Each number is 128 + 32 x the weight over its row's rms, rounded and kept within 0 to 255. Layers, rows and columns count from 0. The size above them is the row's rms in percent of the matrix's.

# layer 5 attention key, 320x320, rms 0.205, rows 24-63, columns 0-63
size [107 107  97  98 109  94  97  99 100 100 104 105 108  97 104  98 101 102 103 102  98 100 103 103  97 104 107  97  93  97 102 100  99  93  96 102  93 102 101 102]
[[119 144  92 133 134 101 106  97  73  64 106 164  78  69  76 125 171 105 130 147 131 103 175  97 164 102  81 123 115 156 151  46 103 140  70  92 156 181 101 123 119 119 151 139 156 124  56 118  78 167 155 106 161 134 121 141 142 122 123  58 131 122 101  97]
 [198  99 109 162 121  89 147  97 100 100 117  93 155 137 136 115 104 165  86 205 141  96 158 143 186  94 128 110 126 144  30 158 147 113 138  82 163 164 134 118  60 120 142 128 129  98 137 115 120 103 169 138 191 150 151 119 181 131 147  74 102  86 117 131]
 [127 141 141 148 177 186  79 177 129 187 150 145 173 137 107 147 141 140 144  99 120 129 104  80 104  86 134  95 171 141 132  61  89 151 112  92 139 118 114 111 151 131 107 141 143 175 108  98 152 149 108 170 147 122 177 148 134 122 107 134  63  35 172 136]
 [140 148 120 144  84 127 172 197  69 142 102 148 164 154  90 141  69 163  74  97 186 146 194 131  99 125 100  13 176 143 133 172 122  94 120 127 107 142 178 182 124  85 101 160 137  61 128 159 175 134 123 156 179 114 143 106 114 148 126 106  88  87 143  88]
 [142 195  77 122 146 160 102  97 102 124 109 166 126 115 126 151 150 141  96  72 116 183 109 140 103 128  99 164 152  89 124  65 163 140 143 109  92 116 167 137 122 150 160 198 113 127 113 121 140 116  65 137  73  94 150 158  47  81 134  80 143 201 207  95]
 [ 73 182 124 148 127 107  89 131 127 151 176 127 108 121 155 165 101 141 141  68 100 143 121 141 103 117 119 150  61 126 163 104  77 112  77 128 153 143 231 103 172 100 127 110 134 118 100 176 149 153 131 125  80 146 151 173 176 122 145 142  77 155 139 128]
 [131 109 108 122 105  58 148 142 136 133 130 155 154 132 172 166  67 116 113 176 159  94 163 158 156 170 107 126 121 173 147 113 120  98 112 102 151 122 159 174 130  96 160 176  65 101 130 200  74 107 130 151 142  75  91 122  56 143 124 122 196 182 131 113]
 [123  98 122 155 122  92 147 169 171 115 138 114 167 103 106  88  99 172 147 122 115 155 123 137 127 161 131 124 130 135 136  83 108 197 145 149 176 150 129 159 142 156 129 133 143 104 141 153 130 145 168 115 155 150  84 122 150 127 115 176 164  80  74  94]
 [121  89 157  74 106 192 124 171 101 121 118 112 146 107  93  93  92 113 175  70 118 120 116 133 169 109 118 146 116 143 108 157 182 148 165 111 134 188 119 124 171 127 175 102  77  84 102  96 155  79 168 138 141 122 100 116 142 105 140 138 101  81 200 160]
 [ 77 109 146 117  84  85  78 136 122  89 103 174 137 151  61 152 199 150 128 103 134 107 128 189 150 135 103 120 101 132  94 117  61 108 169 156 195  98 147 157 156 106  84 128 171 156 145 118 100 113 137 132 136 162 171 143  73 127 123  72 111 155 110 131]
 [ 95 130  94 113 155 175 112 124 140 104 169  87 165 149 121 151  68 156  88 189 129  95 114 158 171 138 118 153  70 119  95 170 145 107 121 139 171 109 101 125 175 143 123 110 111  69 192 137 166 177 144  65 148 135 183 104 169 116 164 140 150 131 165 106]
 [168 126 122 137 138 141 129  69 113  63 203 169  95 136 127 135 185  96 122 119  88 131  83 149 105 143 155 120  87 109  99 124 202 137 135 121 116 142  99 154 153 111 134 141 108 183 143 132 115 143 136 118 139 122 209 133 113  89 169 140 149  71 154 120]
 [119 160 132 148 182  97  78 135 149 145 131 136 145 169  73 173 107  74 131  96 187 120 106 156  84 166  99  84 126 177 138 123  99 149 139  84 169 155 112 156 196 113 144 142 106 117 155 110 132 101  50 108 168 128 124  93  75 145 124  76 120 130  80 111]
 [ 75 133 134  90 141 129  72 140  95 175 101 156 121  91 124 124 116  91  98 108 119 139 190 104  67 148  97  57  93 125 100  90 144 110  76  97  99 122 225 160 127  96 131 107  73 118 135 117 126 122  62  97 138 154 160 100 102 153 118 201 169 160 151 118]
 [169 111 120 104 177 126 127 173 164 141 137 163  94 139  90  94 148 133 160 160 147 169 144  98 103 109 128  89 154 119 173 188 155 136 126  89 148  70  82 105 197  89 108 159 178 110 158 119 145 155  93 102 114 142  61 104 131 152 167 153 109 142 163 121]
 [143  62 116 128 186 114 141 163 167 103 160 130 100 140 116 101 145 138  81  93 135  89 163 113 142 165  99 128 122 144 116  94 127  50 173 152  83 133 154 153 131 124  96 131 105 132 137 148 154 133 124 164 170  92 108 110 148 132  68 135 133 115 126 144]
 [139 128 142 120 105 123 185 162 134  54 127 146 192 127 140 165  76 124 156 114 148  86 151 171  94  84 168 128  92  94 144 117 121  87 123 144 149 135 119  96 157 143  75 104 108 155  95 136 134 158 160 111 118 125 105  61  62 144 153 145 128 157 115 170]
 [114  84 146 141 128 150 149 150  86 130  87 165 164 165 134  87 132 150 160 160 157 137 121 146 160 117 141 141 168 126 150 106  86 212 158 166 130 115  93 142 171 148  95 103 100 129 102 140 113 161 109 120 109  52 103 148 186 136 151 140 130 190 123 108]
 [174 148  86 124 127 141  64 133 118 138 159 142 191 117 140 118 125  57 128 110  87 128 130 176 164 108 124 149 122  97 163 113 117  81 123 135  67 188 127  92 148 112 164 154 162 126 182 160 171 156 133 125 164  84 127 106  89 171 139  92 127  56  77 126]
 [110 129 128 108 134 143  80  87  92 139  98  97 128 130 126 116 172 123 150 161  98 145 115  81 195 181 157 173 146 133 138  89 140 162 162 150 165 101 119 176  81 147 109 157  91 134 155 102 130  92 179 125  79 128 137 127  79 152  90  90 173 152 147 108]
 [134  91 140  93 109 170 137 179 154 183 150 147 106  88 133 121 115  81  84 162 173 115 124 167  85 157 115 130  96 161  57 128 116  95 145  81  89 167 199  94 112  85 137 174 109 164  83 106 158 124 133 147 123 112 149 174 121 134 159 125  76  67 142 136]
 [127  74 129 173 117 111 151  24 137 112 173 155 119 107 186 112  94 144 113 101 155  72  56  85  57 131  94  97 128 128  66 121  97 169 150 119 126 100 119 130 117 168  93 105 102 140 127 189 142 125 110 167 127 131 113 147 140 104 128 117  97  74 175 113]
 [ 67 112 115 109  90 106 136 126 109  98  75 139  75  74 147 150  97 153 167 131 109  90 131 156 169 141 102 151 211  94 149 158 162 142 137 118 145 100 166 160  53 149 175  96 113 161 138 145 139 151  80 149 118 183 111 143 119 153 128 155 210 157 128 156]
 [180 127 162 160  89 154 119 139 170 105 174  93 148  98 127 172 102 106 146 117 122 105 123 137 122 147 187 184 150  77 113 123  79 119  81 117 105 196 142 127  86  78 202 160 148 101  87 141 155  73  39 130 162 117 103  88 125 138 168  94 180 100 145 124]
 [150 146 131 156 172 122 141 179 130  95  57 166 148 106  67 152  96 110 151 124  65 182 117 131  73 133  85  86 138 116 171 153 134 127 100 133 171 205 130 130 105 109  91 174 158 128 121 106  86 123 100 107 132 139 140 125 103 103 190 205 136  99 138 166]
 [127  76 162 189 124 178 189 151 165 142 114 135 104 108 106 155 125 107 180 162 174 169 174 178  99  93 144 101 218 133 142 143 118 163 159 116  81 130 123 116 184 161  56 159  89 111  57 124 136 101 129 125  71 144 123  96  59 110 148 119 130 145 117 137]
 [ 32  64 131 114 107 199 147 158 143  83 119 136 162  79 128 140 144 167 133 114  88 161 126 165  56  94  99 146 107 162 165 133  64 119 132 115 110 114 150 100 122  97 105 104 134 134 112 149 128 130 142 143 131 125 139 101  78 167  85 113 140 100 150 135]
 [162 118  99 131 198 120 175  88 108 141 107 150  92 150 167 127 152 126 112 124 158 219 151 213 128 111 146 107  99 114 146 119 135 126 143 155 113  92 139 140 151 177 140 146 134 195 114 134 181 144  90  97 105 160 158 155 172 123 104 116 143 103 147 146]
 [ 86 133 122 207 119 119 121 135 138 108  63  96 127 161 120 170 112 148 152 143  82 161 133 142 167 117 144 115 140 120 125 156 112 133 108 115  96 110 110 124 186  79  96 128 198 114 152  96  84 103 134 141 144 117  89 134  99  69 119 136 111 116 151 197]
 [142 115  95 113 171  98  95 102 141 129 112 159 183 110  92 136 101 133 119 125 153 160  69 132 100 105 111 137 106 123  83 179  48 157 107  97 166 124 149 156 162 108 155 123 116 161 138 173 130 121 142 138 103 121 111 200 118 147 106 111  75 120 126 118]
 [178 145 108 152 142 140 152 106  69 146 121 110 110 147 148  73 153 108 126 127 147 212 149 151 124 169 125 152 116 107 152  91 129 173 149  67 107 134  93 156 145 116 173 114 115 102  81  88 118 161 128 122  62 137 149 111  78  83 150 128  70 126 164 156]
 [ 83 132 127 144 178 125 118  90 139 141 102 165 130 129 143 104  93 125 140 162 114  85 128  99 131 170 171 139 167 177 133 198 131  89 151  91 150 127 147 130 211 132  92 141  92 125 131 100 121  98  90 133 161 123 178 145 166 111  78  44 124  99 160  68]
 [158 139  66 104 139 151 140 124 121 182 122 141 181  92  87 114 108 128 141  97  68 104 120  92  99 123 155 172 149 168 164 115  64 170 167 186 116 153 145 196 137 164 118 134 130 124 170 118 129 159 133 136 128 125 165 101 132 139 154  86 169  77  82 100]
 [164 137  52 156 118 140  39  75  91 109 112 107 177 161 142 149 122 125 110 173  79 119  57  98 112 178 168 146 139 162 135  57 161  69 128  67 105  60 141 136 129 129 165  98 178 128 135  80 124  93 173 136  81 121 106 118 107 148  76 100 165  83 145  89]
 [158 157 159 104  64 137 137 120 128 142 111 110 150  73  83 120 141 190 120  92 155 127 163 111 149 149 139 143 100 125 175 102 153 157 104  95 132  96 161 138  94 143 152 138 123 143 101 100  70 112  99 137 108  87 129 149  91 152 142  41 110 180  73 169]
 [113 120  87 136 139 156 143 149 161 162 152 147 191 185 103 104  76 137 137 146 117 159 122 112  74 204 114 126 161 116 135 145  88 170  96 142 131 112  97 108 133 167 156 123 158  95 107 103 129  99  77 100 176 107 151 139 161 141  94 186 131  93 182 103]
 [145 131 154 141 167 127 114 149 113 116 127  85  98 167  85  55 103 150 177  91 106 143 115 188 164 148 140 156 203 116 122 159 144  66 156 110  58 155 113 162 134 124 167  95 119  98 153 130 127 114 191  88 134 146 114 124 213 122  86 135 125  99 108 155]
 [126 180 130 126 100  89  89  93 146 123 151 117  89 112 142  95 129  62 125 157  92 124 117 121 126 128 134 169 158 219 202 153 123 132 172 121 182 126 123 174  99 147 143  82 146  99 107 150  73 130  76 101 128 107 128  86  95 119 172  97 115 138 125 141]
 [101 105  81  59 134 186  83 139 107  71 114 119 151 147 127 138  73 103 154 147 131 122 154 129 115 159 130 148 154 124 124 186 141 130 150 203  91  98 116 134 158 202 113 188 113 156 119 124 124 148 148 120 101 176 120 105  80 156 128 123 131 118 107 126]
 [ 93 119 103 156  61 112 140 171  71 122 131 138  84 166 117 183 136  97 111  55 129 153 159 104 140 129 151 170 154 120 141 109  66 129  89  88 112 113 107 130 105 175  95 133 147 151 148  87  52 180 121 169 195 138 146 142 176 152 161 162 200  97 102 132]]
# layer 5 attention query, 320x320, rms 0.202, rows 25-63, columns 0-63
size [118  99 103  99 103 102 103 105 106 109 100  97 104  98 101 108 101 102 105 101 112 104 107 104 105 102 104 103 105 101 103 101 103 101 103  99 110 103 121]
[[145  71 128 132 147 150 145 110 109 113 141 112 128 133 131 139  94 118 107  85 111 103  84  79 127  98 204 139  98 106 192 117 109 124 107 191  83 172  98 161 145 124 111 112 145 109 135 162 152 113  91  86 110 163  90 164 173 159  98  78 124 219 111 129]
 [ 94  95 124 147 176 149 107 163 110 116  95 108 157 150 149 122  76 104 139 159 148  79  99 164 114 174 156 194 114 125  97 124 116 125 105 186 123 164 160  78 125 105  82  77  90 118 150 151 103 117 116 109 108 141 140  82 151  67 181 130 223 103 109  80]
 [205 111 105 113 190 105 108 111 142 145 157 163 131 112 142 117 204 111 140 143 134 147 150 140 171 132 132 144 115 168 118  60 162 112 159 121 125 158 135  64 190 146 114  72 167 120 121 135 147 123 133 155 112 132  63 131 121  91  58 153  98 119 128 168]
 [108  87 106 153 148 119 166 109 179 131 120 153 147 157 113 133 108 138 131 103 188 106 121 140 128 124 128 100 120 153 136 158 156  87 141  72 124 106  78 162  49 154  24 129 152 145 124 115 107  78  97 176 123  77 118 146 116 171 130 192 156 117 149  58]
 [ 75 137  67 136 177 179 129 154 115 131  89 134  95 134 166 184 121  61 157 174 111 131 187  83 133 162 119 143 169 156 140 153 118 144 101 150  97  86 127 152  65 143 120 117 117 124 153 149  80 126 187 158 142 167  83 132 119 100 152 153 160 157 149 132]
 [ 73 131 207 107 141 101 103 121 159 125  84 113 135  95 139  51 125  92 142 106  81  97 152  86 132  81 111 147 137 112 112 156 111 183 114 123 138  91 100 100 154 139 132 191 144 140 112 145 117 147 127  65 168 154 109 182 145 108 130 104 114  61 144 148]
 [148 134 131 128 129 120 121  67  90  98 160 138  93 139 111 107 187 143 195 147 113 138  62 118 130 162 116 120  90 123 143 143  46 147 137 180  83 125 107 144 224 119  99 122 106  67 146  90 148  86 123 189  80 181 158 152 201 129 141 163  81 101 142  93]
 [ 57  97 151 149 128 104 137  98 124 156 167 149 175 141 116 135  93 133  92 129 183 132  79 151 157  94 125  88  86 126 132  82 114  96 129 167 112 141  75 165 110  90 140  95 146 116 112 150 130 168 160 116  86 126 134 134 178 173 186 185 110 164 132 152]
 [141 131 141 120 128 197 127 141 144 119  57 115 152 121  87 177  57  95 122 102  96 128 128 151  89 118 131 183 174 141 135 144 161 145 118 155 132  65 117 134 133 110 215 115  97  97 132 128  99 132 126 116 126 126 125 136 180 136 122 157 161  71 143 128]
 [117  77 126 101 105 118 103  95 101 116 126 149  80 113 179 110 171 162 147 120 107 111 124 142 167  35  86 116 135 126 151 142 143 154 138  91  85 138 143 149 111 176 114 115 166 164 150 133 126 122 156  99 190 105  87 163 210  94 152 138 121 107 187  86]
 [145 120 158 161 159 184 128  46 163 155  84 135 122 191 128 102 107 184 153 156 160  61 119 118 132  82  65 121 132 150  78 158 149 151 191 169 103  87 116 105 131 116 100 123 140 147 149 139 125 128 164 111 144 121 118 122  56 120 143 107 108 162 108  79]
 [ 70 160 154 101 226 165 189 139  99 151  92 129 182 147 117 106 109 118  59 123 122 133 113 130 111 112 140  91 125 121 118 142 102 218  57 128 107 143 138 111 103 117  95 138 124 149 122 144 165  91 185 131 133 160 132 144 108 130 125 161 162 127 169 141]
 [104  90 177 109 146 125 156 144 144 120 131 153 116  98  89 150 141 124 146  93 102 158  95 153 145 128 120 140 173 102 139 124 119 100 123 172 102 109 133 155 185 145 134 193 132  71 144 119  81 103 124 186 100 114  69 126  58 121 122 114 130 161 158 181]
 [114 134 122 121 165 104 148 124 102 135 106 117 157 129 127 113 148 156 141  80 145 100 131 104 115  93 136  91 129 146 125 143 116 106 129 179 144 115 204  93 116 159 148 155 113 171 106 140 133 144  83 158  62 118 119 148 101 117 102 148 138 109 143 160]
 [ 91 114 159 122 117  94 122 132  64 153 200  80 148 142 143  96  99 178 120 123 123 137 147 102 127 115 110 126  90 122 183 130 135 146 108 121 133 116 136 124 255 147 106  74 118 117 129 172 140 147 125 138 114 154 145 104  64 129 121 126  96 122  69  83]
 [134 122 139 140  77 141  82 132 127 140  96  95 156 168  96 121  66 122 121 153 160 181 178 118 122 108 104  96 120 106 118 185  95 124  83  96 142 144 135  59  93  94 149 157 152  83  98 118 138 137 111 158 152 142 120 105 173  73 107 148  89  97 133  87]
 [125 113 197 114 168 109 168 131 179 149 172 103 172 147 113 156 124 166 180 154 103 112 162 115 134 190 153  39 148 142 178 110 163 114 183 124 140 154 157 122 143 105 127  61 122 120 110  82 101 120 120 130 193 118 146 108 128 150 172 123  98 140 123 155]
 [144 182 119 123 156 174 164 114 114 116 141 102 181 105 113 116 139 121 109  96 167 166  98 118  90  83 157 116 122 124 122 155 160 170 154 172 135  89 158 134  74 129 143 100 154 141  49 106  82 123  93 153 110 144 152  68 127 131  77 116 124 144 138 165]
 [137 123  99 120 112 146 195 154  77 118 105 125 168 144 153 127 146 146 162 141 134 114 161 122 168 112  94 154  96  84  88 117 142  90  97  66 136 123 160 119 128  98 102  42  71 107 138 138 111 126 131 138 152 118 129 153 184 146 108 100 117 160 106 141]
 [154 142 154  86 176 142 152 127 121  78 120 109 102 158 141 148 104 147 115  91  67  71 131 112 149  84 146 124 148 131 128 133 123  78 145 148  84 137  78 126 171 110 158 126  86 100 166 154 168 118 117 106  88 155 149 141 101  65 151 163 107 179 146 110]
 [141  96 110  65  88  65 111  36 162 138 120 140 161 135 221 128 168  87 168 179 141 122 131 129 108  96  78 142  56 144 149 108 188 165 197 135  71 164 151  97 131 102 156 137 106  69 111 157 154 130 165 102 152 119  71 128  84 117 121  98 126 144 103 139]
 [101 129 112 101 117 156 116 153 139 155  85 112 107 141 144 128 121 121  91  85 117 156 152  94 121 192 140 127 133 146 113 129 122 101 171 126  76 155  50 128 143 134 218 166 112  95 141  98 127 174 132 186  75 141 107 133  40 171  89  62 143 137  55 155]
 [143 116 166 132  92 193 112 125 134 138 104 109 117 109 126 101  85 111 116 112 157 175 113 140 112 134 162 120 147 135  72 142 113 129  87 185 140 141  91 121 198 171 119 149 153 161  86 133  87 161 140 139 116  92  99 133  91 189 162 166 204 163 134  58]
 [108 143 123 184 130 117 112 188 197 129 132  82 115 184 140 164  91 148 116 122 118 162 152 124 137 139 146 146 120 135  59 127 138 134 172 127 119  92 144 107 142  84 184 137 137  70 153 114 157 103 101 135 125 141  88 127 137 137 119 142 126 109  93 122]
 [121 178 118 137 164 230 112 166 132 113 182 108 140 107 100 119 130 142 121 148  90 110 103 132  91 129 111  96 122  87 144 162 142 137 127 122 131 216  76 152 157 122 210 157 157 103 184 152 101  92 144 172 104 126 169 120  94 160 176  98  81 146  69 129]
 [155  87  98 157  77  55 114 231 117 144 137 134 151 123 146 180  87 139 202 134 137 155 108 122 163  95 139 105 119  96 160 183 123 104  92  66 158 100 100 175 128 109  73 141 103 145 153  92 107 104 140  66 159 149 149 108 128 135 145 118 152  85 143  95]
 [ 82 100 139 156 134 118  97 109 110 134 124 115 116  81 113 122 117 158 120 134 126 114 198  93 171 147 112 132  90 132 141 142 134 162 221 109 113 140 188 111 173 126  96 124 144 103  97 156 113  62 151 126 122 154 137 122 146 125 155 111 104 130  98 105]
 [173 205  72 111 166 102 169 107 130 129  99 165  58  64 115 107 147 107 102 144 144  68 189 118 104  80 169 149 139 105 153 137 121 141 131 153 189 140  93 124 151 130 143 114 113 177 116 135 126 143 106 135 157  92 184 110 119  77  88 123 122 151 117  86]
 [125 114 150 133 152  95 217 122 140 118 112  93  95 129 179  86 106 109 170 152  46 147 132 174 163 146 114  87 163 128 108  87 130 124  88 150 144 147  93 119 151 150 124 182 193 122 209 127 115 112 102 140 143 168 124 135 162 138 143 143 196  91 117 126]
 [152 118 134 132 137 142  80 159 145 120 178 127 113  87 121 138  12 109 151 104 146 177 127 119  39 130 129 155 152 131 127  91  58 132 101 116 170 144 157 111  88  64 168 118 130 111 106  64 175 149  60 128 108 176 170 171 108 150 113  95 110 170 143 131]
 [148 163 105 138  85 142 130 100 121 136 115 155 122 138 111 129 115 180 164 125 142 157 131 119 129 135 149  75  98  87 134 166 117 125 155 192  71 153 131 142 117  87 143 180 150 134 150 116 144  62  96  72  78 149 110 110 110 140 109 137 134 111 101 101]
 [141 110 174 107 121 107  84 171 122 146 166  98 153 143 129 121 148  71 167 160 152  88 177 114 140 140 108  55 120 173 110 177 126  92 145 148 167  86 144  83  77 121 149 145 138 211  42 172  85 180  89 111  98 172 162 149 166 151 129 113  67 112 149 129]
 [126 119 161  98 123  90 129  93 154 135  89 137 136 102 112 101 126 193 104 140 118  82 130 109 103 102 146 129 174 108 163 130 144 152 182 101 132 135 139 198  92 163 188 132 163  78 164 116 194 106 156 134 161 129 140 157 166 109 125 152  83 149 104 158]
 [120  86  63 115 178 142 140  98 153 127 154 178 116 185 123 167 148 112 136 164 169 169 132  67  93 156 161 135 193  91 115 141  90 117 192 138 143 123 166 114  74 146 164 136 130  92 154 157 161 116 189 148 171 154 129 118  90  99 122 130 125 150 112 166]
 [186 162  99 128 168 164 140  49 153  77 114 180  95  88 159 112 125 107 129 160  81 158 122 135 140  82 115 132 155 142 115 136 180 115 169  97 114 119 142 164 116 122 145 203 130  94 139  75 111 135  71 146 165 122 141 155  82 136 148  67 158  91  99  82]
 [148 142  58 123  68 141 105 160 109 113  80 122 158 159 120 185 103  96 143 127  74 122 151 176 135  72 143 151 134 181 168 135 134 125 149 146 102 117 167  63 178 147  84 102 152 104 115  95 158 166 197  85 146  89 162  94 158 126 197 123  90 151 150  66]
 [131 182 155 122 156 153  99 100  94 129 127 164 121 165 161 174 114 165 158  59 135 130  84  65 173 124 126 135 115  79 113 131 161 128 107 116 117 106 116 147 202 159 133 129  82  86 133 107 144 164 112 164 208 107 150 191  83 129  79 108 164 152  67 121]
 [128  93 110 141 122 122  59 171 123 121 118  40 125 111 142 136 163 153 104  88 102 123 111 139 115 108 172 151 106 126 168 128 128  66 105 126 136 163 192 192  58 127  55  92 143 176  97  94 149 127 160 131 149 139 169 143 143 153  78 156 100 133 142 107]
 [140 169 148 159 173 191  98 237 150 119  76 116 151 123 108 109 109 141 106 139  75 119  83 115 113 146 138  80 187 154 135 140 125 110  82 157 166 164  85 138 114 109  79  53 121 140  32 124 103 101 148 153 119 143 131 113  99 128 107 133 131  92 127 158]]
# layer 5 attention value, 320x320, rms 0.216, rows 0-12, columns 0-63
size [ 86  93  89  83  88  86  92  81  94  83  92  86  83]
[[ 90 124  95 141 200 152 132 121 128  92  81  90 150 120 173  58 131 118 186 105 111 144 143 156 103  87  84  94 167 130 171  95  74 121 162 143  98 162 118 134  81 125  85 166 109  92 121  89 116 166  65 154 113  62 155  60 169  63  96 157 100 129 169 151]
 [156 144 137 119 186 108 162  72 178  84 119 121 116  70 128 104 100 170 134 143  59 140 137  83 121 138 134 179 154 115 176 136 146 129 177 110 137 166 137 151 173 151 103 121 168 110 100 167 146 121 179 141 123 160  91  91 108 163 171 130 106 120 131 126]
 [ 68 186 196 177  57 132 147  95 128 131 156 136 104  85 144 102 109 129  99 204 104  96 173 131 107  14  86  64 125 130 148 138 186 122 193 147  85  64 153 165 117 129 166 149 147 157  83 160  94 174 113  93 168 139 166 138 117 130 103 140 142 141 132 135]
 [149 142 180  88 122 164 105 128 151  82 185 151 122 113 153  77 163 137 160 180 135  97 156  87  52 133  68  98 150 164 140 102  93  98 130 158 236 107 163 119 175 116 147 138 151 126 154 118 127 131 112 126  79 121 165  81 145 164 126  71  94 154  85 169]
 [136 119 166 200 147  69  84 142  89 143 107 126  86 147  90  66 162  95 125  96 120  91 113 144 138  58 174 139  84  99 102 139 115  79 110 132 151 154  89 124 139 146 176 164 108 129 105 148 109 147 113  75 170  67 130 126 151 126 105 151 129  80 155 111]
 [210 174 110 164  76  78 135 147 103 122 111 133 166 139  80 132 109 106  98 147 107  81  79 143 105  90 198 102 158 110 100 165 101 161 137 222  99 163 155 205 147  96 198  62  74 124 149 123 176 100 101 145  99 155 124 101  99 113 127 135 105 125  85 113]
 [191  97 128 134 159 190 106 156 174 200 130 100 120 136 123 133 134  96 120 133 209 134  99 217 163 103  61 185 142 138 131 144  85  97 118  95  75 108  67 147 119  95 117 176  96 150 134 145 145 135  60 100 144 150 140 145 142 124 149 116 119 145 110  79]
 [ 95 104 130 138 235 129 173 169 121 144 134 113 117 151 179 171  94 165 108 137 171 130 130 138 114 204 160 214 166 106 129 118 181 141 153 115  83 117 127 100  91 106 182  73 148  85 168 141  55  94 144  85 105 105 166 147  39 113  64 159 127 146 149 111]
 [164  98  84 197 185 115 140 130 175 119  95 123  75 151 137 111 102  74 116 123 167 134  69 121 170 156 171 121 172  87 185 120 102 120 127 127 129  88 142 102 137 124  77 143 147 136  99 146 174 145 126 123  97 137 137 147 149 130 127 156 112 147 108 139]
 [130 129 130 132 123 139  76 109 155  97 162  91 114 156 125 166 129 108  98 149 134  90 132 134 152 143 115 131 127 105 226 128 145 139 165  48 178 114 121 172 157 113 164 112 109 129 145 119 191 131 136 143 176 198 102  58 108 156 132 133 165 133 141 126]
 [102 101  87 169 140 149  99  82 154 143 129 191 171 119  95 116 222 132  73 104 102  98 104 113 108  67 150 122 137 107  93 140 150 155 152 130 117 164 144 108 130 144 148 114 166  68  87 117 136  76 117 102 143 162 123 101 139 113 102 100 171 118 161  93]
 [ 82 144 196  95 127  84 137 102 154 167 128 175 146 147 153 136  66 117 103  73  84 164 143 201  95 116 117 114 138  57 133 174 162 116 213 115 162  94 192 101 174 139  89 140 136 148 166 126  82 163 154  87 113 109 111  94 109 203  63 119 166 156 108 177]
 [ 89 140 111 179 115 143  85 126 112 127 154 127  75 101 181 128 111 105 127 145 121 110 155 139 182  93 155 102 157  87 123 231 122 129 123 143 142 153 117 170  94 129 172 124 123 164 136 200 158 101 176 137 122 167 153 193 115 150 110 191 128  96 162 196]]
# layer 5 attention output (transposed), 320x320, rms 0.186, rows 0-12, columns 0-63
size [ 92  88  89  91  88  94  92  86  97  93  93  90  92]
[[161 156 179 156 125  86 100 148 161 147 113 125  63 140 141 161 118 119 153 103 133 103 148 178 155 132 111 169 198 123 111  82 105 121 149 130 127 104 117  93 162 153 164 129 111 139 104 123 141 113  89 152 179 113 155 165 103 102  92  95 135  85  91 116]
 [119 127 137 103  86 146  76 104  69 109 104 153 124  89 134 113 174 151 114 135 151 149 116 146 111 141 157 181 190 122 155 124 163 183 159 104 126 151 128 151 144 114 187  92 119 124 117 149 105 164  77 211 134 120 118 120  89 110 157 124 117 149  86 153]
 [105 128 190 176 106 169 151 152 183 106 101 145 148 110 157 131 146 131 124 172 130  68 103 121 118 121 173 100 137 126 107 154 124 131 129 140  98 107  75 123 147 187  96 100 188 108 121 144  96  27 130 161 115  98 116 153  90 160 107  58 155 127 143 106]
 [161 100 149 107 167 119 159 135 127  55 157 179 164 103 171 123 122  76 134 179 179  81  98 134 118 142 123 139 154 149 102 105 201 154 101 144 165  96 103 188  97 107 125 121 137 154 142 109 147 197  93  88 109 110  89 134 109 161 135 143 162  37 152 118]
 [131 183  76  82 152 100  90 112 106 120 160 144 131 122 113 127 136 183 105 125  94 182 110  78 107 115 168 173 133 119 133 148 128 112 149 173 129  87 103 131 154  96 106 112 164  83 132  96 132  60 174 117 128 118 124 139 103  86 141 114  60 125 127  86]
 [161 128 117 123 163 138 142 122 100 169 174 153 118 164 199 149 156 106 141 128  80 114  81 115  99 114 161 113 184 146 153 126 131 100 101 159 143 105 105 111  67 206  82  99 164 130 122 107 110 152 181 155 108 144 117 120 136 125 107 173 112 127 134 242]
 [135 156  94 115 103 148 111 155 121 147 180 138 150 149  93 180 207 111 139 191 118 132 132 100 103 111 213 152 137  65 145 106 132  66 143 126 119 132 134 108 151 146 157 153  88 197  85 137  98 169 111 168 162 121 163 153  98 119  93 144 158 135 139 118]
 [139  88 102 120 103 139 108 139  96 121 144 143 149 108 164 132 119 204 152 127 119  75 146  53  92 172 114 141 161  70 127 111  92 158  76 121 151 148 154  75 150 178  79  60 159 129 193  92 178  94 120 160 130  92 113 122 194 156 165 122 153 175 173 130]
 [153 129 130 104 128  84 147  76 101 137 173 128 117 144 169 146 201 108 153 127 131 103 114 126  93 177  74 102 116 127 185 104 144 114 128 249 101 151  62 172 137 173 168 107 149 137 123 118  89 149 135 133 153 118 150 111 176 117  57 117 105 175 155 110]
 [183 115 113 169 119 123 134  62 107 114  84 110 136 164 125 190 135  93 142 113 139 120  66  72 152 112 190 125 130 109 111 110 153 113 144 177 101 130 170 154  85  92 190 153 129 113 123 185 125 118 176 110 176 158  96 117 127 102 169 116 201 149 118 157]
 [112 149 146 125 149 113 101 116 126 162 117  77 170 153 179 177 146 148 157  98 138  93 102 122 118 107 136 106 148 130 127 249 133 108 215 137  77 153 145 155 112 115 112 188 166 115 119 135 134 108  72 138 170  83 149 168 175 120 159 100 136  93 153 156]
 [159  87 164 180 162 114 159 166 129 133 115  89 147 126  80  52 148 123 134 164 114  91 133 109 136 117  93 136 122 132  94 171  96 102 161 149 156  86 114 144 136 120 166 135 116 109 133 139 125  68 156 160  98 105 122 100 106 154 175 143  85 143  82 115]
 [ 94 151 135  80 143 129 124 214 144 110 171 121  80 108  74  97 193 122 129 133 156 165 157 157  96  86 163 114 125 134  86 155 116 139 123 174 125 115 153 124 183 156 158 135 130 111 113 109 156  97 155 142 138  92 124 136 128 135 136 175 107 133 145 191]]